config = dict(
    n_kv_head=4,
    d_mlp=1024,
    norm='layernorm',
    norm_place='pre',
    norm_eps=1e-06,
    qk_norm=False,
    tie_embeddings=True,
    init_std_qkv=0.0212,
    lr=0.00706,
    beta2=0.99,
    lr_head=0.0126,
    decay_shape='linear',
)
Each number is 50 + 12 x the weight over its row's rms, rounded and kept within 0 to 99. Layers, rows and columns count from 0. The size before them is the row's rms in percent of the matrix's.

# q: layer 5 attention query, 256x256, rms 0.133, rows 0-12, columns 128-255
# k: layer 5 attention key, 256x256, rms 0.137, rows 0-11, columns 128-255
q0 104:59 55 50 63 59 48 43 65 64 59 41 49 24 59 29 50 69 53 30 63 69 58 63 47 59 45 51 49 47 53 50 54 41 51 49 54 52 46 49 39 52 52 28 53 54 60 61 61 46 39 47 45 45 58 61 60 48 43 50 47 46 61 69 61 54 35 33 46 58 51 67 63 38 36 63 49 55 50 63 46 57 58 55 73 64 49 38 50 39 31 55 48 09 48 52 50 62 70 64 40 54 56 37 59 55 47 19 59 42 39 52 65 40 51 68 70 67 46 55 58 54 45 49 40 50 47 54 55
k0 088:42 57 53 60 48 27 60 38 34 55 62 40 47 55 70 47 45 76 65 51 60 49 35 44 21 47 49 74 44 48 43 50 37 35 40 49 41 54 27 54 57 43 61 55 34 29 51 47 24 50 60 41 28 40 43 51 48 67 43 51 42 73 49 43 40 68 53 38 51 41 31 65 63 49 50 27 33 72 44 43 55 42 61 51 30 51 56 42 61 60 28 61 60 17 54 66 48 40 62 55 72 42 74 62 37 49 49 67 34 47 23 67 66 49 47 46 41 41 63 65 50 50 65 50 47 52 57 37
q1 090:57 40 49 57 58 44 40 28 36 33 35 66 64 59 65 54 60 60 52 69 39 44 35 50 53 57 74 52 48 52 36 46 57 34 33 59 33 56 44 41 28 37 54 58 70 44 56 34 48 49 48 45 39 59 46 60 31 47 47 54 61 52 51 53 41 54 46 58 34 40 35 52 63 53 46 60 62 60 32 30 19 19 38 68 49 60 35 60 39 54 58 55 52 50 61 45 44 43 53 33 51 66 35 42 55 36 67 39 53 49 37 63 45 64 51 65 35 60 76 51 33 58 67 52 58 34 40 50
k1 086:44 62 47 55 40 35 36 72 64 46 59 57 39 33 47 70 42 29 59 61 56 64 40 54 79 64 55 54 59 77 65 52 38 55 43 52 39 41 46 68 44 49 49 65 64 72 52 28 58 48 60 31 51 62 51 48 55 34 39 50 34 66 60 45 52 64 41 39 46 47 51 60 58 63 34 46 45 46 58 43 67 68 38 69 67 33 36 45 48 42 25 39 62 50 42 57 37 51 56 66 46 38 55 35 45 61 53 26 53 53 63 59 64 52 58 63 61 52 64 53 65 43 48 45 58 40 74 57
q2 094:39 52 51 43 43 61 44 61 47 71 69 56 62 56 53 44 59 64 61 57 46 40 55 38 55 51 50 36 35 44 48 41 41 50 44 58 34 64 57 51 51 30 58 27 69 38 55 53 51 54 58 44 54 33 42 52 35 58 41 73 50 57 44 37 48 38 62 68 48 75 36 52 50 48 38 44 33 68 53 38 36 49 44 48 44 48 81 39 27 54 32 53 49 34 76 37 41 48 61 59 42 52 70 40 75 49 55 63 65 62 61 53 53 49 61 34 31 43 41 39 55 44 61 43 60 65 62 53
k2 081:55 44 54 49 51 44 56 24 73 61 55 59 55 51 46 43 38 61 35 56 36 65 73 54 59 64 43 49 46 37 58 39 74 57 50 20 52 45 39 39 31 58 48 34 50 58 52 38 58 42 54 28 32 39 48 67 56 66 41 49 50 71 54 74 64 47 57 37 60 50 63 36 47 56 60 35 58 32 56 40 38 47 54 66 48 42 53 54 55 42 63 51 81 64 67 57 41 51 51 56 64 48 38 46 33 54 41 37 41 51 44 45 54 66 70 55 53 56 70 37 45 46 54 53 43 28 42 46
q3 096:58 43 48 61 55 41 61 53 51 49 51 40 41 36 31 48 35 40 34 52 58 31 50 45 80 70 71 51 38 47 53 61 63 51 42 64 47 52 66 35 53 56 63 52 65 46 60 47 38 25 53 43 72 60 48 60 40 62 58 41 47 55 50 58 41 49 66 33 37 68 67 40 48 53 52 53 50 54 69 53 47 51 55 24 40 52 45 39 80 47 56 38 67 66 57 49 70 55 31 59 58 56 45 43 35 66 73 49 61 51 45 78 36 51 76 47 48 46 76 41 53 59 64 53 28 54 63 51
k3 086:35 53 44 29 62 34 53 52 37 60 45 64 56 41 40 37 60 59 69 27 70 55 61 48 31 57 62 61 38 28 42 63 65 73 49 34 46 43 42 70 47 54 63 62 60 59 41 35 71 65 28 45 51 42 47 45 51 59 58 25 49 36 58 54 31 59 55 50 51 49 33 48 48 72 38 40 33 60 49 53 61 55 57 45 45 59 47 47 53 51 38 29 48 55 55 36 57 45 49 58 15 33 56 48 50 55 44 50 49 57 47 50 53 37 34 27 66 65 66 66 29 44 32 29 54 64 49 57
q4 096:48 62 40 62 59 36 47 66 37 50 51 39 43 56 54 40 42 43 66 54 30 39 46 57 48 47 21 57 46 52 59 50 34 55 47 41 55 57 47 41 79 54 74 36 37 77 47 66 75 47 70 49 30 57 36 31 65 48 52 54 36 45 53 41 59 57 56 50 36 35 75 43 53 59 74 45 47 17 41 43 65 31 51 41 61 56 39 62 60 37 40 50 56 55 57 58 44 47 41 49 45 49 57 34 40 35 47 59 65 50 49 56 26 54 51 34 62 52 47 55 58 55 52 80 54 50 72 40
k4 087:73 51 72 49 49 44 34 63 77 49 40 73 43 26 36 44 55 49 43 57 52 62 66 72 49 39 42 59 61 40 45 48 60 58 52 50 54 55 46 43 52 47 61 61 48 28 51 55 42 35 45 43 59 55 65 43 51 61 27 48 50 65 42 54 74 63 48 63 45 34 65 49 42 52 47 41 48 51 43 41 59 62 49 56 38 52 35 16 43 40 59 51 33 62 56 63 82 55 40 47 53 50 46 73 37 33 53 32 61 67 23 56 43 46 56 31 46 80 52 40 58 54 51 22 51 39 58 50
q5 094:69 63 57 49 54 22 36 67 58 29 47 25 46 51 51 35 37 50 45 46 51 66 44 48 39 52 42 45 47 45 58 56 57 55 37 57 26 52 47 58 57 55 67 67 48 75 63 63 57 67 59 53 65 48 63 42 55 44 51 57 46 38 58 41 41 57 51 57 59 45 58 60 53 55 45 34 70 43 62 53 61 45 31 47 48 51 49 68 41 50 57 41 41 18 53 36 43 53 45 58 67 40 48 72 45 27 23 43 52 51 43 57 45 57 79 60 50 52 47 56 60 53 44 52 41 61 54 54
k5 084:78 68 30 59 61 52 53 54 60 44 39 43 38 53 33 34 44 45 71 56 56 41 37 39 39 67 53 50 26 59 40 50 37 50 37 50 70 37 75 61 28 38 44 40 57 60 42 42 42 36 51 38 33 47 38 39 47 46 42 35 55 59 69 28 68 30 63 54 30 44 27 67 41 40 62 44 41 55 40 29 39 40 53 52 39 52 41 42 52 36 42 51 38 40 47 68 54 52 60 72 44 45 55 68 55 47 76 55 45 52 40 59 63 54 50 64 57 46 60 65 33 65 56 39 53 48 48 51
q6 087:32 51 52 51 24 56 56 38 38 43 55 50 55 61 69 61 55 47 39 47 37 71 45 77 41 66 50 56 53 59 38 52 43 38 70 41 53 54 77 75 49 55 47 55 36 47 51 68 44 50 51 53 28 58 41 51 54 70 59 41 16 39 59 36 66 70 47 80 55 57 58 62 48 36 68 64 44 42 59 55 39 55 62 50 50 31 47 54 67 74 47 75 46 61 35 49 34 58 60 63 46 55 57 65 42 17 49 49 55 43 59 56 45 39 62 49 61 46 70 48 57 49 43 45 48 42 40 51
k6 084:62 46 33 38 66 51 40 45 61 71 67 39 61 50 62 49 67 58 32 63 45 43 41 36 51 25 52 54 49 61 53 49 39 51 50 28 54 44 43 63 56 35 69 40 40 61 63 64 40 54 57 63 62 57 46 43 51 44 34 49 50 56 54 33 28 47 53 45 37 47 73 49 65 49 27 74 41 49 50 41 40 49 63 84 35 40 57 58 40 45 39 49 54 52 47 47 54 52 47 43 53 64 45 31 44 55 35 52 54 54 50 64 59 62 46 21 29 40 52 48 37 53 46 43 62 62 50 48
q7 092:47 41 60 67 38 50 41 49 36 45 28 21 62 56 52 63 39 26 64 48 56 42 69 44 24 59 52 51 56 65 39 40 59 62 60 59 42 68 53 44 57 43 63 51 35 39 65 50 54 71 36 35 68 49 53 88 73 42 42 35 64 73 53 45 35 47 59 41 56 68 84 45 37 47 41 47 52 75 75 59 19 48 43 49 62 30 53 32 47 51 55 42 51 35 52 44 60 43 57 54 52 58 60 37 64 61 48 65 23 66 43 47 56 34 41 53 50 46 39 52 76 45 52 49 53 46 47 60
k7 086:33 49 27 62 47 39 43 56 73 35 57 53 40 50 43 63 53 45 47 36 46 25 65 53 51 48 58 35 50 63 48 55 37 63 75 60 54 72 75 67 60 46 44 60 33 73 60 66 36 39 52 48 22 66 56 40 41 62 50 44 29 36 52 53 71 73 52 42 45 33 25 40 61 62 41 60 61 37 52 56 44 65 52 47 46 57 41 53 51 56 58 54 33 30 62 67 45 42 57 53 44 55 55 54 63 29 71 51 33 56 52 37 57 48 51 35 38 47 48 45 70 63 43 11 52 40 35 46
q8 097:55 42 48 40 69 71 39 34 35 34 49 56 59 88 30 42 48 43 49 59 51 44 67 38 60 68 40 46 43 47 53 70 52 42 35 31 58 62 57 47 48 58 68 63 65 40 69 47 68 56 43 18 51 28 47 62 51 65 62 32 59 53 38 47 48 47 45 55 36 62 55 44 49 57 65 60 36 40 53 48 49 50 36 35 31 56 64 71 51 38 44 53 70 40 56 50 63 42 54 57 43 42 87 62 38 55 58 31 46 35 64 40 39 36 62 62 57 26 68 53 49 48 47 53 65 43 38 46
k8 086:54 37 62 51 49 46 44 31 67 75 38 47 41 59 42 34 38 46 36 56 51 57 67 67 36 56 67 35 78 47 49 37 50 58 62 58 52 46 49 52 70 42 43 61 57 61 63 45 48 38 49 42 69 46 57 47 32 30 42 48 54 27 54 36 52 25 33 47 42 60 31 38 59 38 32 61 32 49 50 72 36 44 59 62 45 67 36 41 62 64 60 47 38 45 43 43 50 51 54 61 73 40 71 40 61 47 44 51 43 75 53 48 67 35 47 53 63 65 45 40 59 50 37 42 24 51 46 50
q9 090:50 51 72 52 58 48 41 59 24 52 62 44 51 45 57 46 64 51 68 38 50 37 38 69 50 38 49 40 55 36 35 43 49 71 51 56 65 57 41 59 42 59 30 60 33 48 66 58 66 63 65 46 43 37 69 54 64 54 50 59 51 56 48 54 52 55 35 53 37 54 75 64 55 53 58 57 58 41 50 58 60 38 58 52 71 58 61 55 56 53 48 39 53 38 38 48 39 57 61 30 66 58 37 45 38 39 28 41 40 69 53 48 30 47 44 44 54 48 57 54 39 52 31 58 57 69 10 64
k9 082:59 38 68 29 68 48 69 49 47 57 37 50 70 52 60 55 39 50 57 38 54 78 50 52 44 39 47 37 37 59 83 48 31 52 53 48 34 49 72 48 46 35 55 47 51 40 76 44 36 49 57 36 46 70 20 49 45 60 58 64 52 50 61 47 41 56 42 55 54 41 43 51 44 49 31 55 42 44 49 70 45 40 51 70 39 35 55 62 44 62 55 74 49 63 50 69 47 55 60 63 55 49 32 39 63 50 68 63 52 54 61 39 65 71 46 45 56 53 68 81 47 56 58 72 51 56 58 47
q10 099:43 63 34 56 47 27 26 69 55 60 53 66 54 44 51 55 48 39 44 43 34 60 66 63 40 45 46 52 53 50 29 43 57 52 47 28 44 49 46 73 52 44 25 47 30 41 40 41 58 49 36 50 47 38 42 62 45 42 41 68 38 18 57 40 59 38 42 59 25 45 23 45 66 37 55 25 38 49 50 48 27 50 49 42 62 56 50 47 62 80 37 48 68 67 16 56 36 58 55 46 46 52 45 41 49 46 50 38 49 51 44 53 35 30 57 42 44 38 35 49 69 62 62 78 53 37 59 35
k10 089:51 51 19 60 65 42 62 60 63 61 46 52 65 31 46 57 62 32 49 64 49 27 35 45 64 52 31 51 27 61 32 39 47 34 38 47 91 55 49 24 75 57 43 43 63 53 43 37 65 50 66 48 41 42 52 49 59 41 55 76 58 34 56 52 75 33 56 65 48 54 52 36 50 66 22 50 63 57 42 53 56 77 40 60 46 59 27 43 37 60 62 43 57 68 50 65 50 50 53 48 48 40 54 55 45 54 61 47 53 35 36 40 49 39 56 49 47 31 46 45 49 44 46 34 43 50 32 52
q11 099:60 55 51 54 64 68 29 35 70 68 34 40 49 38 51 42 44 52 55 56 50 53 64 32 54 51 74 45 38 67 54 41 44 76 42 60 70 54 66 41 54 49 17 33 46 44 46 65 70 52 36 50 47 62 53 29 62 59 64 65 41 58 45 37 61 44 37 46 44 43 37 69 70 47 42 57 53 26 20 58 43 40 34 56 53 53 45 37 84 29 56 43 38 50 47 62 55 49 62 32 40 46 66 53 46 30 58 57 60 70 26 51 42 38 54 69 38 52 54 36 50 50 43 53 47 47 73 49
k11 092:39 37 54 68 56 43 59 68 48 39 61 58 52 29 49 38 47 38 41 56 48 63 47 67 28 46 56 52 32 61 48 50 34 51 49 53 49 68 39 54 73 61 48 50 28 33 62 37 47 49 66 37 56 54 44 57 62 47 36 50 66 63 77 47 34 61 53 51 44 57 32 40 59 64 63 61 65 58 56 47 57 60 49 55 27 61 51 64 44 81 57 39 31 40 52 56 56 54 57 55 76 87 64 46 37 62 61 63 54 56 68 34 42 58 34 51 76 59 72 50 47 51 65 55 70 47 46 47
q12 099:44 34 48 45 67 30 63 51 54 74 62 51 56 53 38 70 61 63 42 60 44 30 41 33 38 57 59 64 72 55 54 55 35 46 58 55 64 48 58 60 63 45 37 39 53 58 52 43 31 49 31 47 41 59 51 55 42 61 42 23 54 55 47 66 57 52 48 77 63 48 73 43 43 51 32 54 55 41 55 49 70 66 41 66 53 60 40 46 57 71 49 56 46 29 38 55 36 40 53 49 48 56 35 44 46 33 37 38 34 58 61 41 31 34 48 67 43 34 53 65 40 85 43 44 51 56 31 72